Part of a small language model's weights.
Size: 12 layers, width 256, MLP 512 SwiGLU.
Each number is 500 + 40 x the weight over its row's rms, rounded and kept within 0 to 999. Layers, rows and columns count from 0. Numbers have three digits each. The size before them is the row's rms in percent of the matrix's.

# gate: layer 2 MLP gate, 512x256, rms 0.0477, rows 407-420, columns 192-255
# up: layer 2 MLP up, 512x256, rms 0.0478, rows 407-419, columns 192-255
# down: layer 2 MLP down (transposed), 512x256, rms 0.0474, rows 407-419, columns 192-255
gate407 098:484521457504522522497384563538471553532504487476554438520495547526479467539484539495518454532460450550550478444488490443473506506408516513480491522513545504490485474438446384556468481525548418
up407 101:446511538429464624518480429432525502490476458399493513481543494483485620492452529448485566491541455480431472503506495519578540570502535492533489518460521497538448478507470520502469489460538494
down407 100:467391530489551475456530511593527495522521529536451527551499523451476514529533500486501514526521492474531487484466580475441454516517483540479476501562547552446488503441587531469524539469455480
gate408 100:495513550474448408490564483509472493562504502495502501462492509513564476552490518497544489536459516527525571477516493497445537545578504526419460525440443489494492466467513523504503479522542464
up408 098:521501614501509420548559441550468490551496573484511487432544515534499546519459493505483564551508484474436568440530503493417518515488530483495491496501466521540515445486447512530443553538423532
down408 102:486470516521576493502470500425546554456486514536496480474486510474451527532460447491507494479503599489420394405481514521490558438502495443441548462486481439503455436472509515533525557526464514
gate409 099:469525511523464487548430554446513529441502527484531473515566482475449553470503513524507530543581525436458547500546438494490534508555479484488470541461510533481553526524526484498517520502477543
up409 102:441476434542474465574502444583497518496535546462537455489484522544553444483471524524458516467517466574491474445535574530488428469424474480453529462483472513540489473570453551521491512533517498
down409 098:436493480494496491507407545549490495432535534458505480502490489500477573561558534481441524545493528486464492469483494588559511497566548505513485492500439435455460448425532517417541522536483522
gate410 100:475539475542502535432505493463434468494448541463543516464471471458464510523476492496514474458442524465585496536527554549498574537528485526456492515517472486492466501501458537424526516559505505
up410 095:505523443456491554544475479508515487490493462482519465468502481562493505546532534472540466509463496522577512504544423470533571553482456501495544437472503495502555534544538529511467521552494520
down410 099:522552502562483485451563486515517494470592556558482548445514438550451493607493428475530530472480477527564515560571517555412496538494450510459585510457478541498422476524563478431517540522493490
gate411 100:527511477489452512459484551556485507486567445455432482513525516625483465552499582444543480584448513467461457568456506502464552469561485569453491533431578486474532520468512468528516498490490471
up411 099:529517532579529476473520412393491473449441533486551396484465501492459461499470463542553518472457525495513543464483491514552546504457487466556503476508485498493494595509481497511523550491501473
down411 102:569513508511460508448522559462479513514469513483488516514505519454446503589422471492465490485479432468487498492481506444472488455534467532459514540495462533484587488455427487448512451441478496
gate412 101:568460393512489527526500469482521563555530545520477490454592468450432504515496560463456517531529534517452531496552399578510498525465443512517500569463473552472507477422540531493519559502537486
up412 102:577468464598487468464510477474479436473473511533473506515503463527526460481453520494408473484456480499555518525420523485472479580434595522499484458500514538532486480499491533525492479505521449
down412 101:574481531456510590487478548546487487498518512481519476536474518493580432474500499502545436518560473506502491508453452431511484495531560539550462517505527530545457440523506492562563494508514513
gate413 087:483527521518472471488471502533454479468497538528444488514469525528537479529516541446474537560463504510464452520490521387545458472477571448470514498572481523523488520548464506462474542498474492
up413 100:494492495444516467563546489474478507492472405470485556448616484521469516461489506521480503462577546443513436446478474410495489447536485532461521486462479515534482535521468496516507453450511546
down413 091:515555530473469622458413546508591470488512537514453487499497524534548543478476522476465494520487517559518558497523426576550525539508543475485542496493533454547537457532557517519491448518514495
gate414 109:470534478481514416436494517498500533507520547499517497389463532517384544437461561476507494519518555543532478532523538457506518653528565514482523520490496561474530537514402500475509496524528525
up414 108:465504469465492464503456508449531477561469526511496467501495464478497545513492482500437518519589548568582486498497508482503554545560493544493413428543422525497518532556506496453491440485494570
down414 110:473524462529435488538518510512528464496511486517424514560470476499538540566539527480527488500537504486506538486455443500487551372559508511476435501513481508498614520458526552412475422525562501
gate415 110:512503565468471552490451503488539519466534496464475498544459542540453463505518477475480441513444449514527570547467425459568480473524476550449497515419472441542507481453481453471489494517478549
up415 105:473534474517572480531496529432450511480516468511444519485523531495496497499488531550585550487463535489465456495496437525470511498523489472531532498510458443518528529459526507479521530502455460
down415 103:434493560510421483489513544455608476472520475478504514503569516506458511497487493549537511460568448490519530483526501500466512499507445537492587431447466443503538466541521470495490490561513465
gate416 099:420469477534532535515583475505532560484485543510577589517449412415447484471554566502568458458518437482452467475543412495493530460561468517486486527524500434499498458495541531508482543444526429
up416 100:542507508579462523559525562437530477513464459544523489529535537573525500518507394522473561485543497425482544525534528605492539562478452457532525534496509525399547559557471517496528450557462509
down416 096:541498428491525455462541469513482475440441534554554576546517438539558515440476470510526459475437483450517432495491512555542520387531569481505435472541440508481495446559498442596613510469462473
gate417 099:490474449516502519433520473441478467450481549494509560496536455499553446502506496542488476502494538529510504482500469546479504484545468438477463518507448425551546477545462520447401508483432576
up417 111:456595414485551501543481523469522534566532533604527456470464507495512420538543502492512486449503449428514460488435500526508567503477475485462472447513438523508479480444525507528454559543542565
down417 106:453516442568495452469517547525498490528493504536431498555411473538525520507490524477449454488489456530468498482501542588508490443518487587551472513516444523531537451483500478515499554562584525
gate418 098:481550565533499494560469551542500468443523503428579505441545531515498467579485520546545508459483513550490441469506549486486481513587475500507486446528542538507447486503451521517553506505536455
up418 097:491549526523487518433502467481520523480477503506481558566509490442502462476539536585547495447469467486545569445488455552481483527570473603586528445536483547572482518485510482478548486595531502
down418 100:481447525528498516483470557414505503454508467551491550492482522546548504471517500476458497544514552490530490484487512434520553456498573429576437537536478537485475463523491460494538529477493446
gate419 095:551519495474515522572473509548510510485451486429502466535547474541504450446381541501557491438508502474476482498467547506561517444479549569500547500503485483502543457527457491529471470470553564
up419 100:490481500382520467470432444490465499471495473509548512503465484468517522451522431429568447474425493536514401500537549527500465528542513568499497543447521504486507528538489457516575573600508495
down419 099:559485503503535477428497504449582503474498529432523542536376559461432509502580390530523439465512521528493450507519491434492402592506477503502555559492473473480556555516489494492540510472530474
gate420 108:550555480576476481494517546482540472460474529512524534495499489433514450466518517604473495435462513503474565546535399466536510549422535480433531517468461491483521461450501496465488513456524539